From a checkpoint of a small transformer trained on Wikipedia: width 160.
Each number is 500 + 50 x the weight over its row's rms, rounded and kept within 0 to 999. Layers, rows and columns count from 0. Numbers have three digits each. The size before them is the row's rms in percent of the matrix's.

# layer 2 MLP gate, 320x160, rms 0.164, rows 243-272, columns 0-159
102:468408512454525582497532541469413473488562516503426492504548525459465506517477430591575492440435416521532459495556436536519526506535591595497500540573592442457510547593496442479529542488554468467412497581487481555468506509509569457460479484559515417493490478491494420514530604511414461555515498453575486455511485438534519473508462560502443421501459453516507527517540455462414460464390548600468595433522574488614476515481510418532535509511497541434584397456467487545565558411568430
102:468559439472445591501492427478587481498634484498462418604437534390499555501498425551551457606498569584509390471470521496482434487446553461481439591525460449471522439529584451553545480511567547503450515526542443473471446550515490490529518546408455541551498451436559514463525471533568527536579503558490605562569480491439472500372504511513507459484508448475528566502487525512481484451466535538424608562407525434540514491542428529528505542499500524563518505474539441445438562468465417
106:480525583513501547419542509505556501493519478418403569521558522528491562489528453516619418526398501552545485424533515486524397471487427491463390563532436443521550414496508619519500477529472508485559499494494520559500431511557444498564461513601474491419449461540443535605508577538561495466459469574559558534554520476462501484597535497541456526564510407491564500443433439550582448509433491484434463577535526431463555476420447510437522574542573509502431452479429533519568490488533452
102:466458423477609473564516547488567502577537506424448502528470412539538485541505512524426397533534446458436421470498506439514602590520428418457607483510426449405590489544511527482434476502485528504551477561551548527530535455475540522574577543528546421505506500591458519491500426508477424494504468520529424473504532609533548526579526550504563482457485500484556536495513596527537543451431521411462475554502472464422548420393592467456500556540502528502483543530501468436397522461413521
103:485534468457446527485574512480532484526515489467516520460511554549500542523562572529505455476478505453449566496551556551476479490452516398541592535640508440496432506519518547491536481429500644522516459561538483546490548605487582425434496598494567494595423468491457515458494480416497420480522456621596450475492485523502507441507475455477509494450542525611506512469480522376453527512442510478505444462492455517463580534434467541483570527428501588435491508428456501409462561353538528
099:616433443486477439567450569558484514638476445506646478506555589556474575465481528559515490519460473489592418560417524504508518542399523448434500536469515519605408511582518473508502424535465555452463496531443481565528522481502536549458499479448551512382441547510472483527518478505498588508434533505528528449498467423487515499582553547489441531587433503508534534509563511601479472410529485445566565501385546510453496548409509514433482509531514538518533491474399522513473544533504431
096:375372505540547561537520496420487447570528621503418520470517489530517424477495527497459534566546493532491517444607536537507454528537578500478475507455528475522522492531529514493447538574589580485366559496490430522501514567513538522514485471500615520417563568457447502473462457509545618443551450505515504461433506470587430453550467511497543468572569440517438476480543497510464467566506530468434433535494477436391384536556415445507570451477489557481550518512462580430531515496447472
089:409492577621498477490485515521473573541490644502535489437536501553531463502536405516481614583610572482564548495483493448511482515445468492501425475481445503515529492495477455476413474576502573460490516476498424492510497556503410481501515489613481446487514519515448522545591502561499443521483457443562537525346459406550529521536522456485533512495408569436524449487540517552555522493501559473471511495426613450523495567525551504525443475408477477425436449448514471438619515447580517
105:589495490541476523471455564500509535424455523516434548519458592536543503478445465426408551547515516490488562609516558468511423544565532519437511474483487411492553579556494522492522521422484430524450480464541524486403505526577339512460495573490486449474574428407405576536489509574495518513510470484481396423421496503520530506495488425546522573486520544486559531542459458546501518664429485545490556571392486489521583479492526425492589515514518449451546462505504459536481566437467529
088:482531537507544522443513446437467506565474534464400578517499469510509501517433510458466507516510485628437579448443505519498512419464555566540521472481423572526478533446462578551498504409476474523444489567556418499409597510497495527553493508500553552493503544450562403486464464472535563551548465544506558417563510550548441444522453496562555503491486444545609490458580408493477538505516543362461541477562515543422507500541560492454368604429505500462480497446528497497373460545570561
109:502553485503526501489554525561503476518493439637533482511483459585446524460495419471451463396553470550589450547480519530393451440511449560512449482503471491430535512494529534475456583456463476420621475527452482522535489548562567473616536473486505476483563455540467569561478483398463525500505477532507477496579595595458483616476448457492458474428471497524429469488493624568481568468450358539592534401562517532469509464538475482454448523500483447535437501581503539548477458435489508
105:570462568454475433385504516355480508464526471495480544474539518502455468595423523536510411576483599410500404584454429536592516485518489441532506505522555501452511455581441495464374497539557516484489502456499510482486522419544494462490511533437488406443549501499426545486480483570516472502550486458501488549460448440497491517459436576507478492381598484513560608493517494406479405563445518546524551590566514591507554562461550505511541533539477578481482526494503467610542528487548490
107:459439496450418423413465512466479540519542493541494411491450532498556425536516534489519500465460512483506503497533429653469450452437494522554434509439589513424504413413464560513542380501361542419538507551475513445501586499527606524487546487458492508527525483455559472505529507446538545493491498438463542456582465573544469453485510517526554502602503543484516468638545592491519507507490487523461565531579546570427416491545565564437527536511505507408447524509519445550494543416486590
100:432446510556414551480572439525542406529525549439538448509514519430476504438483443544508497528592421439452486511561547603390472513550509537507491433551556473517544494567504492506531433418580448563512515542462514461544599503507427544490476408489493524502499509607513402510553432554489528551516475508554488515505456537560435474443493465474453366479427481508589541463600578412539468444545446389522503412445557513436466440458570530497568501543537549523546500536455545501495457531571473
101:438496483548479484540490575554504593566474482539472592456531444561463565542426529442450576483524512521537464519522487456516474508504463579485470426497492417517435482468495500414482537585487506479526517560446524442507538475438385520440519524562556485506510502464530468422489396513671486405451502551501532529468588453437537502372501395453416553462490384505506504471512526495540448499482549494546519454503520473468504564477572586492489598539459494492546540558528534398477502574491641
095:473559478531459493552521425572484497422535582504518466534548479583452513534441504505550529449577504509525437433622483461542469490530554481483460470456415562455451489532474533410498535383400469599454505535512493488529535537481446576496584432416552500527434521451503545410543541421506477425513561604474554531448439467524441432400506481560412490446537460530511514488413565426482571472505501501413501548547637508514406565533521442569509483455543486448464515518491501489551538555553518
102:578388555512379366399577483462539524557501555567479545439590461491458552464530496527448443486501414505547588498553570478504510396397476494508541478524591501498536483499403517526553441424486488483476491467530497533479544500448488460575559502466486441485446473499458550450520490503477519529541391567540477419541430642497422498494597568522505484509508576543458596430477497553536444473506454466546538528608555478515501514487509576571482532480549527489495571447483502494524505562438460
098:486534414489471427708463499482503458432529551527453453505458594390410541522498491455608516455598503495503452560466588536511467491503503552358494433514537446553548466537529475636485457499446412432513509435438494541484525521486444436512508542571501489428460490465524592522465523581474500506495479533544400431520494550516533472468431580501502535533514531510461535548444527492487587476473539509460597493420524491458520466563506518520394533477520552616537502523472517483487507483524506
102:481496467424460470566458465494455514509571488534442591538492508460514521395457516540429587390501568504561435525459493553461555523516478568482517503483478442447534390471458566532401577476464438517500434455548411577499436578559502515517650450481471432532532485507474520514417535567524580444486574601485535518496586552531472416510514483491535529457570492421514482512472542523517642448458489524531538490424505493450452511538461524435507527473388554500424411513549555483475456541540461
098:553467389535468527507440433529541433598522526519505479509510590499539445535458463457551437505471555484543470523536433511446568444508503448553498592519465524625466522497433443583535411521468478556525454593470531398500483487424425554461539426469566487466552428549541513527518470564561557535529496535454393447486532527458609553504471585480430477502585503616466511451446461522556521536462527459533481464431461472449541564552436436433452548469468519573510434389540503449497517497572468
098:613447462563565523512435555465459521565524512502635517515575597497450513449486479556497535536482514575464518509473440483515518532499455451452597562462571508528509547574468507482576491496561499514457468408469520483549484387483537515528467444485488461467509493516540476498430516463394517576475440463459521475503622601485457535509514527477471517529454455473394467524586544458502528500490438563460556375517465448469497414549504412656511540478600505444439455507442521507477401427546500
104:474426432563450519448483548507398546485434439522469514506454496503563401475533449429491457579443512473553528510508491553498535551478542328398401461548549505401564517515517502486478535545427550526587491535542503481462564448500460516507400505475498523479425403510543523454520497488562486581550474484413543437552583481437456571523496579533491507459486501542534440438578553472574508494485433487441550484512499573536496606423487512510549634460530455562586516476479438474461540520531453
098:398562483494647475524447522387535456500505495520537538474517482476403488442601578567456455486475478487553537466503510584564484526443412577499545449580508408518546456406527529506485517418530525516511494481458544594520450500507556501493569444512583574457512502527527496452465599394484544469466526408458496579505553481559451425615480546469473520366532449513489466496494549541461542492613439485525494543528492445403539473416470477487488483589488484466536530482455542452466481558475457
102:566491577516488488470531495482504426490508510527530495551495535543443465430568523455469563471482513468497474562513483457385458409484435445477593516499580534506516535533494542457548473540499488574465435556524443462509510544435516537516479559482515504482448449577381615349424474381501533516470535537536502544485480508554442463422447512482528569472592569468530396589462470429462444522525512492486509489537423496491502508535601558467563554484635566563400576544527476491468481468468396
098:526470475497474482548545557334437569431475542475411547563532479471475442520517489500450405464480632438518476549515444452540467454557536552527521461460511436546550463433550517460482473492576469448468528494447445413427550424525603433498466416476524594505554510581505515565501481514513442510434452538544555581561456530548457466463550526467552479513468584532466504413508591489499471555488474457508485565555552494535515473495557577439453476518606494597493533518421502433439461509484616
092:407534534551479516430522537457465530519460490515525494452480524454508498496520462547545359549412472543448619482486567560571483480352471477514536541499422588612502481400456546429500453424555473439535538475521526565489413443460571478550523503430484513536517485500567481490409479546574534445522422509596508533486446476515493550442510501495417466580451520515423408508550477525487629557473504559494465573522499524454455529533533547417511458577575479532550505566540481558459446543459464
111:499560516545567583508516535458440535533538535438450542452458465538544565466502467603471475554431504457452530556545425451472510424439497420436451537492459550547504587416478553502460459464506587518548459621437530490451484473508518549429485403580537453512558546531533534590506562464533424434441444455545484505558525498598550429567441514523473584386534498415548525487541522505506488419423501490440562432504524553491571469547473532533484455484437485428418519469399540472466425502419492
109:495518458514483506531498394527507551539525557478537389575454494556534506460602476490495477483571570440500438545527404518497419504510471474442590466528496426485579470507466490502522608502547574577532441485483500558443580520641464478477501405541437466503565485497445553445536427509514447558506468439553531502514462455586511465369526585537465556485504568366531548443561516490511573468475403471506563475452565511431592452537523439512455399487417471501488453513499547539491490517528493
096:455466533531529542508424556541413482360596549478536583591507495562487500570528502532572545399598505578490467503538396524386518454546557472565443494469457464452555464450530547457478404465531544513486514561398448523551488521494646557608490508478443438529443488487483464457518482480441470506454497462527496528465477467549568464496538530443489536526523532535451529489573413565502451404527508529489596413449537523465508474516507504524471504431480593533543478481512445516439617466545473
099:478486518506470491568475485495607446493468455536511513487580461507387507483558530525407551427480561553502621454529550493537502522466554446468463550527518480511482606406524447553442512498471550489442562364443481414523593522508544564516469415561430510529493502478535520527629460505516561488574477496462534584453435610512549487448473439462572502449490439483433509502449490430459481538510510548542543465519445501513485457499493504413505503555392534437555580468484424459576602496395501
# layer 2 MLP up, 320x160, rms 0.158, rows 243-271, columns 0-159
096:517588421538515363482357539518594491546522493496497524510496559452548543472533488502430472572435458486499593474533444482492446404520401424485416508446528479560460571434486470498498559563485384505507543499440529488512416409578444497561475510560483482493505430469662566488488488513586621580392492564479481531513496518488492572479461480560457547505496484479558433474532477494527479451626458477515512512460486445540480463515482497521493522552528428489495557538501471488466588562475542
093:527474557501518402564518513517471503466370543491516440452526513487569490496438532539459462443500549478560599479610520476575442527437443497524459505477470490480479471467509551463504472461528581417571522494449518413547601476499511567519554496502440489558484577519483413520493540552488449464446555441526441492452537513510546556513476439517412504623462521506462427407496564487477501525603504515568419511613483520419449531418513496485400541514611423524463465541472527605573422450509581
105:493525508583561521449512435465379555489470475514509514487523538462578488472508484556553547416444490484402546444508505541561561470517522487523560464520489568567440491533511454577469454516530467504633498520531504548503455578468453515481504567562418537517510459391447567468557580511537476474494437473499552443559378468553386522443500508551483541536474392469567526481414451528424382536495448519452472514531539541608575522470507459482478511499510446458512468611451503592518447537393437
100:459461599552484410478428495486418510523564555502447484525435547553505542512535474550514556439542461427479565533570544488507516396531546476480495511563500530449427510496466528404547454389433503570556500535461493422452522479421491478513481537442466459522582415544431510524475553423505490478494556506582479416573430431500650546476561452516478563479519525513630454471425528516556486512439471511504509512598499527463458507492526465525632541529565610493517451527444451454524464503557417
107:469495522483454578470476429510508476490510459408457518536462527452498517644568562556520467490523563547500539470544428502511540471462583474577463552550454497488483515505516489418553460501537619452458447557419529490513540471526435367333460527505600528582546505533507578515493533507532550484536389564439481580487427496510450518523497411575434510483570498454520488458574544465503436521490541534500459429478521553470538497518454442385477539438525578566448416432522454551489517566469512
103:395552463458477500485339600491419372524467464518538513410594525487508511478510431457488459454511484430527493585514499463458537536541505526578621481497472516463439480508488439484545541529553519491513462494414503563445511497582534588497541489510490574376504497524516537457530525453488427567480484577530556469506437610513486532520511566578568527480526468430430463529543501512406469516510464526487548470566503537444449462442465531474561476473464540509539473443563597492388522579504614
095:533576549518504490505559583425458483488497499579503417517516572514476587495441456472589481528512549472590501476526532546427429531502411466607489499523575534547476468482499451557577436558500456482468452479514550498595579489515597576455549480381450425497411488526527413494529515414571400517513477413452457507503526534425459567494446467478492448484507509550501525465502644425601474448460406501466446523453487423465426513512481546574491474479490471522525488548555508505571571519413478
091:402361456516439541509587527564555543574565455509438568469480501496393532539539541565586454475472474495468433541477502426511455492619467603480479461501451474442486532454474523560452558533437550419562542474517448552495515513494416530524457508575471370530454453430564542524472581505483500461489471505486469604529461508478526500505478389548578493514496526477542538433515481485561595475511565430471532535468533469597573499451503456553540419494470486500435494365462466529574479479464503
102:565491430409474496406511571536485535498461477419484584523425529565450409382494559522501539507384457410509545477495536533437388571525509492563485509516577489444521552530590487499390515526520574462459509484557521594558517528498491461550456527502538530413524434490484509457535525505493463478586434608531550481516529533534489593505557485490520443426538505492583615491450554481522561543514499419503378508452488526548444602426525594539494481496474559517468485479475478493455404491528470
095:494462451522440426502515377498504476530541541569465506436545445497463548461480527508603525469393465491473428520519488526553507542594617461573562504574547538587490542567568496383515483502502466484514425498618484540528482531506441481506461584492432470475552559497454414528518438544427534495426442527483511469508564496486497452546520475561470450487410513516509516540486446408418526528431567560516438511452527637531405550452458528466553536479563495481495430523503643478485506411532504
104:484530454428531395534585477337571472520505439498535521580602456425507527530481521519526507571463553473428547517503502453426453464496416513522422494493478543610560558419537511513485496482601451543426538468513508540559481435498555602579511473515481474549429474538481531481524501561480437422461555538486490469521525474572571499429592517501434483460533526467583547435499501535570515468512515488476491436563480435491449488512442442444505407473524658479490436565456474426482506520428433
097:544439481489550444529536471527508481454552558462429457501509456465422474538566457582510478476579492574580411489473482499504397492586402585541565586483421463514525437491463575486537491537503455506440514543494470563560481500512570475457536468525576477488504523547502383473467395443465478490554543454530515468451485474485493448469492503459630478672480498580527473453521557429495505528503494483604495497570517509365449415483457519581514534548491542445535480485530555458534546411595479
106:558550468512498608548581566456424525488517536463498411615415522524393570481432530492542454590469503323524457483481510528464450608474572502484505615544426445520405639545432491534456485466501493568538477565485526544502524524395531490470477569546510518439479506513548576414380536530499547513463524537560497500471526469421518458496517396427509549518420555518502509503573497515495480431533497473547491457541505473499519460472460528513496504417475513514495492476512529562478450568435481
094:437538543556476505574410506474526552512499463525500543506408493471487572456371484491496584460509467508526555558520527546490487408566517467455508531503531396526456595461490557485522451534522518556567541463475495460487421487436555529521545516462463502568506458481606510486511504463557495538611482412561497400567385492490517502537552459412425474426482499583501515465399521596500476505534474499583477577449486509543357518471450522509567450479485529564542630506482563465599533461484441
097:586452538547359508483453470533514444454492521493487419564463457524568532529497476488411508498483527504550481478406567485420490526508525519559396433535509447598545503442435419543526528512530489566479499523566493478491421584581539613551459491498555463494630479552496469476594505519490461503524568490478526472527528480393550541547516534553515533514490576458419405513529509491571584486474533504535450469415408497557564438477496496553385527525464466540446337509519515469522488566521481
090:462420440503499504503525467469540506511501459535515455364538452459464499589448477545419563505594486474458427609453494500526508450493533467477486510550467537528465550429407494519518577569559478556518486540394511580464552547499378603506453499529508580506497482503551563474518511466530403556554602461498471573444462499548475503437518432507532429548494503409442521516509517450414542556434496497466521395562577529539565532529429484519562477414536528559535532488408506618502559549444461
095:529416463583519560524570494527517536486565537465525563486523513506440445579495485454451519508455529515459502470425452505571496472518622469579446508489480463500474448525512440617513488495543567518450503480435510567488374595484450570423516424523450446460513464406478499403541570574421464506501558511502538569518518504506518526583476548494553594584520512479468505430516534473505506491410631556472411616421521416481513455520384449451508530517443524553550483529499430534520432491428510
100:444527433552457463531508604468509552436520454419455552464456551529446534505445559494466553487469453434540436544505612575524509478540463501490505489548533514543550451567511548575460515466471477473445503399508514463456438505592493457543579504498405437444490400458466527395472476536488503444534501489461495529376582584467411460425497508567548553588452441497633489537539486479577516540520484412462591573523529550453514564550574518434484579474438447501520517545439521453583479490509524
103:464453438462473459495546513494551418515504478546477530554463496528488482467489482499584447578536523486529498605488520405587513524495525475544554497508432428441491535537453546475459463507530533478573503572461467512587472488520516482518522459510453470566528604454484505534524477552542480528413501621562550612518545483471522423506610579433415478476458421405613523500501422459458569579562488472442553492411484507496476536507557499397503495507567522385453589387557459581497419470531533
099:454402579530428449464496395522515498480419515460477530535431427443451497564525503512482509492408535420483526546604559509562480614460478635440422483476506487461564526518440490440522450511545459559420528481522553491551478484539606480503457553516446453481551562513457520504519521454385473480537629514545542436497462445499455421385529496534549544493563529563445600540560495508526467485495517486428534577475466559472457528522556619441548450518487452441498542487493492503533476471398529
102:495524478459524457459483525496422455491535585412501470504502485578556526536528521537516414455552387535470506536405479494562578502481522659531477514496487433468403477481524460476435505508556462473553439486566481554545408508523446518557524413552432405457536404457482462488469602557513460475514552486524578558569577522521441539498459495485567490559463449474506421570543539475498428415464541519497565464536406463495517576435508569550390594537514484435505535402491566496545516549502461
105:473567582430452590479450530535497468491495476474560450536504466472465404546506424548499370440550471470461488537504600436457562478523475548552539480366436502560467500473561502515550526523465476474495574437433503503494522478554423487604569541463414483525544544517549556547423542500417711495495510454501382520533501510475609468521497418493536538509454477453495486572526474587437512488548530470503467496537553488494508376525452516452497513570439462465514491440494457522482525571505472
101:568508503438510496468527430497535551595523496402458512470483626539553501527472462489475501508476455540543504514489421416473480419570499492499404545471523555549567483477470544543527475523507428434499502404547556501523439502408550562466469548523480527481464401448460530423483507483404400570471463584571499519585470432458536536487492481472520502518600483427523438477505462539485522498477467431448444486482435558440410590485561540476613503470633477517543570464569605440465463442435536
102:527542415493478617547438456488514403496419449426494485572561462433465430529478474499514430447469517496544492524510503483501473563539554533395491409525515469464527518646528431336510536581481476479466480496553521452535580548397498500475507464504441609586471545498456554547539485476446521487499463456424495513474573485503525491482505554543523411507458558508500520585460591499486569470538585499526454497582465477477508473583538453452522552569495502508469607545449431596577467464480446
102:555529464464551498494436500464487574502488444510556494482479481501562503429467401582513502530551499389533583498503441517544522455436504447470580453472527484502558463587538523418556479538609471547448429561454594554601493577495550429513615478513497504549540591562515526513424477452429443506407424527428444502415511441462495487516572537500465540454539573478483548469508548474546479626493469466436520584543552508498404439439465488459580480519452500469382538491444503472472488447557533
098:445490558427476601450544407555535470551506558518528569476492479530494450446453581471409434491487438477503499553525517610516512399444469570577456462418496498412600494480448506541540450436522610466514402486535538492541431460440464550440582515409457538492562485519474449472603504450458498611508448480518519503486505499425597522488586468501516518445560491492409488489471543532433510540601508536393431526474502462485442503504450519449504481559528528541524473477508454528496581560517621
093:443405498464537471481487449615525400494475459468426480465442420511438411468500517550481516379528427574515575459450534472572614532514420557561473521459522433426552570457502513509482540553461416514504607430477437544581588540524447417559479660457520561561473614486524516471500558495433488533577506512463554496512456488486436495531486478442463520556520454503474514500484519467492518572521523545530500549505476456472447443389584503532534487491587484469524532530533438436497531562490489
101:500600511543503405484591535562525507479529551435517484443458592583515540441500520392476521487568448497520510368570540446465609437469541480537469378511482596471402459431539587495492536462473435377581434576472473383476605533518502482515539442522560388553492533502522476496465518533414516497462465483429489493526489540513504510522570474442549522602472503452489481538499410576552530493480508465517449502547515525516462507476532460502520530487454493486412477604522470511523512460406520
104:475568457511427525469530541439466573491428373526458577474575461466545493514484540462516499494497458499510506437419453530481444470537588508498562588523475484489529509449534513492490433561480465574529580534441513567613504417447518450436527481478483429517610484449468511484441566385417503537532488582531458475511520527499427407507481414486449525543523502526491448557517436475560545637472494542475488570501446598523580499495481490541555467404547475410516473584394500432489557467565435
# layer 2 MLP down (transposed), 320x160, rms 0.0732, rows 243-271, columns 0-159
098:552487560504531551513542407493476417467473478484507521456508569491516461418479495543528496524563474521585564487492610461538486546519497555656522581459470548412459370564507489501562472480505521532455570477527489514513449491532532493377460484515492472573467512524429604406452504502482451484593435543457572605457499447484455561437493490509441625484453412520484506513446509504453491425505455493499482548553492545488592541494457505563508494524434545447369423468501562571451468490597481
104:467453445586482578464458507498499409508530470526493456529546519515451444506492418462475395496531593547509412441496615509502490578578613616535452525497592423476507436463530605507531463500438462563575445542436506569535517500555512403474410536455472426497533482463464550492563458577529538475547441498435543568509551598581525477435477524572474481450580518455480573431461486552470477516435464560560503473480613532443437511498509467489473540465581519468445479493491541513462473475468424
107:561499445576395554523536504487534463556515412492548581554533484377453433486589491517498492528485440466396468478489468539470552414513519492501573466471620503539521487486522493565465505525509498599542528586521394507538598520396459499515465566406446536505568487593485546524441460568574504486480545463586541452453516548465432568482524488531476417585542490476565466379477515447473461471514441547537548356533479478496453489501558563438497489543469496457452545516485456442453484574495482
096:539532471476548424532524463415543485425512434542457399494528564472513395493469516527479537533470492488512405585547529582513522470410528475538511503402520540590449441519519559439471479452464439499441528407545504522583503543558443527497540426572367505406459534544528493552522583493524552481478511565423552482560563557568400474488517495417504551516471418518492551507522496589593475470527524512541534446443441488558568469536588539502444447441502465520569471524467434475546411537442584
099:575474431464463439433454513399466545540554457590554528419552425534497525573544523486477520487584427468481440488501600547394469498527439483510555505510591442531453574600506500557434463435514522428515463486495513403517501543529504474673545469466628423562511440472457531521482612513512464538456477472511474448474507494451489497498566494445521512469466503605434474437421500528486528548486538472438534503538551510581596481451386506570440449494528530496517476476525491501480547512498408
126:512477654498519469493599487495486633454480566482456512547434508494515482513559547573490534552441443470478524483456488502571477430456516471497454497495526515505538420503436509489458540517520504514477555510508430470474424531511476490418438514530478466573512480540490485502459545514512485457545544488517500494197575514491439458485524425426510501468540494520691517553469500511491546518442530536548536536526502485562524566542546531518552505462512491478442478591504438426480490490422462
094:508552561522511537487398509544501459516520471408550457489444548502507410541346462512526426531482566518434555540505651490490535531637444435502527455467574486451521477501555377521468502527542541472470474523455455482477460474593499495606541481488434511519525546594404529545509485543540550536563540487585574562430516521513507428463488512490482536497466439488535496496502450665499470484459554471491524472484464413463576421562516445431516544605505473517420442474472515503532464488465487
091:512454544517519494566475454435486526427561555518494495579563464494412486518511462403468535626558540508613530556485555518457511564416473495563522412566453419594557502482487464476534479485457466451597485565409527649604442463453478403437536481395484380452569524490549521421536471488421432501486487481474537451492443530498488485503439485547541521463510537550539465480464503488516498564486488497484434420557598479479495592465463444525580512519454482514531554445439546523527530557526473
099:530502524583508438480504571499446503524419660529473442493568591408575518442492462510428453510624488494555531493555530469594504448507478499560438499482475501517505576496513485528474503491500447502448473414494500528473508454504429530523516588489536423508463452575469479463471467567433518520450496460479366415478590542496502527486428463554403565581446557505524451552544355454486577474441599495514511591423513507492505526518478454536530498461513488441454477483623486499537550575563528
095:499459488433556418519551511533561460601505520474466505469468453563478455564507480429459488434578589523470507447496481438566516590519512390504523519547436484491474488377520554481470549509465456501439517485492384435390467504546466541458479504492546609452554582511619589481566545624511477468462471424503489540516512473456519510485522443583354424524532531542464524538596440493444541419551562478530469501473516559518458561531584453534508496520493459451518590482474557472511574471473475
104:475611509516484515588466392526513376453534500534542636532498556540570542599399470470492502526556516465528541443582533469535424511591526434497466551468426509519488482536511497438536447526487474513530437476537496413550484542443444551500497460539620470491479449489493523481408488490586503445500547531500544541421408443509554508435455562519558452508507438498487419473485463500466512456539563518448522554472468504508403438554556433446514449544545471524412439535487518484542659447501580
094:490516556409527434418514498480493520469569521517543542445499442434503512548421457447553504537511603333508489460456551590545469583541475475489440423474548606468518506449412525498417609503548476461446466505504496518428495463564489525491583470533544471407467491467529505584548483519456497482515499461524456462506460483502523489550480534462491507394530493526477579532530475584456401464460545529529519548487534541483518488465453486421530491540566619617478517449484637558549445486401577
106:470502453485564475467511519500582476508551538498479439440514501519475514548502490474456593499516418545584536531492487510503556572407476521482465465463477377558468386447549517496491439646506462459597515412529514501531415536555438457475518523468380511532487456498542490491542481469542449379434553527421438602502531494567432510485594432530551470443535453518562491546396473480476439542476515500591450476569611510454505565605520545568528441507514550412498550571495503535487510511525539
103:494555498549489397499536508556405519472541475445466423524606517582512483544558520449409499534449502552491443469467503567505437543456527374504484514488426578566540552468506487441483501612548541465535450484519477546512505576514403497547437465564447573507523555461481499477459556483477509475538526521550481563520539519502497480525476506502474514433592411437497433602558528456560519465365570513441509469484439400507526460515615579436526471519431538362583514477447483584488487491462455
095:486475492509504481476486525516498384418536525472519486506440535518517515378419485575428509557410522504455470413510419581423539514505432459395437475487535561387456494495524514512581530514491513559497495545494510523484635413489540442543584540420523541587548468476637480495448544582527489492473493470493521439509533546596443528476512422502401545620467580460488499450488475569455440524485498581496488541443501529498433526418517541529581545506478491545482543485597517594497446510499479
099:498461507543502516530528534483534511573488497527525388462479608475522571514545499443513485581542454530624434453443394551461398546405533542467513493517550388488458483575512489538465427577478554463475475472562458486482578597461576515556407584443506472505471438437479478465431523525503509571492495414447552437452579515454588501488432547490563544500447530454551434474568494499440559547553502554409508550530453622484505482428519521464486432519475473534481483500457545499617492492425467
108:518434531478399508563503402599498512377625594467504576448511522501441482492532472503475579400460523470533431533455503480512505611502512532500560470455440513570500428540540458376531537539481509451534515442557520428462654522528509489505495520484430512468587485481411467507430492469487460509445500572510546608499513553449549521508403534534341494489475547445505492503500485536527492522562520560497486526545491539498490515420451438421603503553580481458545551503502476506479450448509533
101:580548489446570520524472399387441403500491538500487444396550468456488454504555520478551490418477599507514459505512529569513498466448565487495461519492510508465525494531420434416507513581634525458461515533507560508589454487490545559424463532459503588578527519525520495562454491570517444588604489465607572523554551494391490482445488469488525486453518479418498521436580508584491570470516503492536548509516588507483509392506432373489464440403561484531471472504439515518478525548474545
101:554523554539518420440483407543561490581508492467508576493460378544512533476518437522502532514492494571486526564580497459580510472434533534441413514487517537625441412592438480467464632517481512480488549511435566553512386483553554485467561491626570453506489395583420516437541508524554551522499488475450441515576482474539457456525435494483516498503480493537498553523426587476480393535404494535483443467543525497573439499587505540534516433488478481432504511479469480419448554488429481
105:449499444497539566534568598608491463559459493569506455568439420501505533468499428644517465475450497451470575475526500502467396566491465560566456544486478578395509535450513527558558500517427556505473551541493480529531468495505620530544444426563498452582498507402429484538519520449490501509493489500432541521430586573549474413421496495484540489506400531473501516493506531441484518486448429529487494439566471496478503500522453512509464450567412582598516502448441557348589529506503486
095:509422470379433475524465357519496573458504487525527378512478508541545507618561421491488538499529480375523560557474482473543490526441584529574527563511574518376509477544535417549449536441521430517498583499466578495514414511530459508458514553589420511528556548462489526470468516465555441534513422439510513432489478507480541473505522563413578591543387553562448541519571435452484467547430446532480500522457451478466509531466524532460486630509488511514565525440490509520498451498501484
104:528511478452565501525638489490484511511498463473462533557457571472465574468487572500565557547532473471454537433575436518503475504488456508518568491520514460470542511425569525593424454500552397401563489425488441477503622480528514506392450567414554467468528504552426472532585412453484558506535492502536506590516585502497451468498564478580399463566372522382491579524451586515466526484514488485447519553542550501482481433506550457549551454480416546473470512526562508494440547456431548
095:485474509469414477456567511518632443462540461486474519429506512543463513504491482475554510488450475459490566549495441460543500470361562574587439536498504444535534449510458586424524557588490585541572458496517506534482475499505518470427477516485573419625520508557456451577370514564506514469464573487477422483573519503521457540459495486532423558490479448572504592547486555470421409502484430608535564484569465492532410411558487580449501436461489467534466487511492515457613542473504472
106:416505602517564574483479575472518488610483495565522432499544503559536531597469429537530503498457499460408549482533445496474642502488494588550489516499581548519459447471563534484526448415486539498475516486554496491629490493454558440484495490471519419532392353458552578557484424584522522482534390450463574464466434445517463396501530505444424434598469530562548432460502494572557418442535528468515468581487505511501465482486554485554498462486469509498535514488436536484530494474463468
097:411561532525496475487506457502520527462597526529523543477446584515589437604507474494481488430512396499489425500506531459531548637574458462471477551520529468491522462422473479586456461517410497519525530427414515505525494547420512503535535567510524502411577436529462467469576501428489445457438520586532549459544467563444608526417519475509458443448600493496384555405481539517489509455463514531511521492541578494499441499511477594599427491349592496507520506493500544509447473521538507
102:508434574451508469577405476528459466495560487488471514487388579514482464488529546539491531460394521451532379512475449438519507462572538519463448493548503375438451470476495409494396485484535493555525561560496533471569542551436376586405617538452489567527470495543479590528494564484470466490457520421443525503488442572538418551492438528565499528472489470624493500542526498481514427489555538565511516556555405435495574618518518507559450521483529511512476457455503532510481554486558552
106:503543483594661529595482441489498495468525434472482609451480470516546598470501519542593583473424470524486566470636495381472456354409560498450527563474506517514464454549408521492469526509589506523469476481501497489510502477469496506504569526503514502474460521603408553495524465495521472606581466448546485585462487507499469476536438497507508527476500479531614523555458485517455519442520532471420475541397445572508508477580565443494414493491480546434461538468426500482489444503519433
106:562416400441438540522439522474498459528492471531429508492488451432466411470511553577452469532506585454549553492488484524480524479453564568519479517502539533543557516465551426473409454514502530559469548522554476540479575506518589487557481506540510461490458436535434543542437412491444498474505525451474533546610578555546419541442453454397437596458445538454402551560605520481481513540510468450591525493509536497462576595499502525570397603496509558459473426541517431513402458548505429
102:522444541456459561561519471511421482415494556524509429585499507473507550455423521489484504432449574643481496432554464441461570549482445495468416522566520530539503461492572473517504466618501576592584411569504468498572540534532475502571579479489515535478544531488480440483500574523558517457530560516566561535564474453439615517518498536532494489386419493555427498491471450465485420510411562510463435504534445452504479531448443423368521493579455545539451520460501474503519443513410456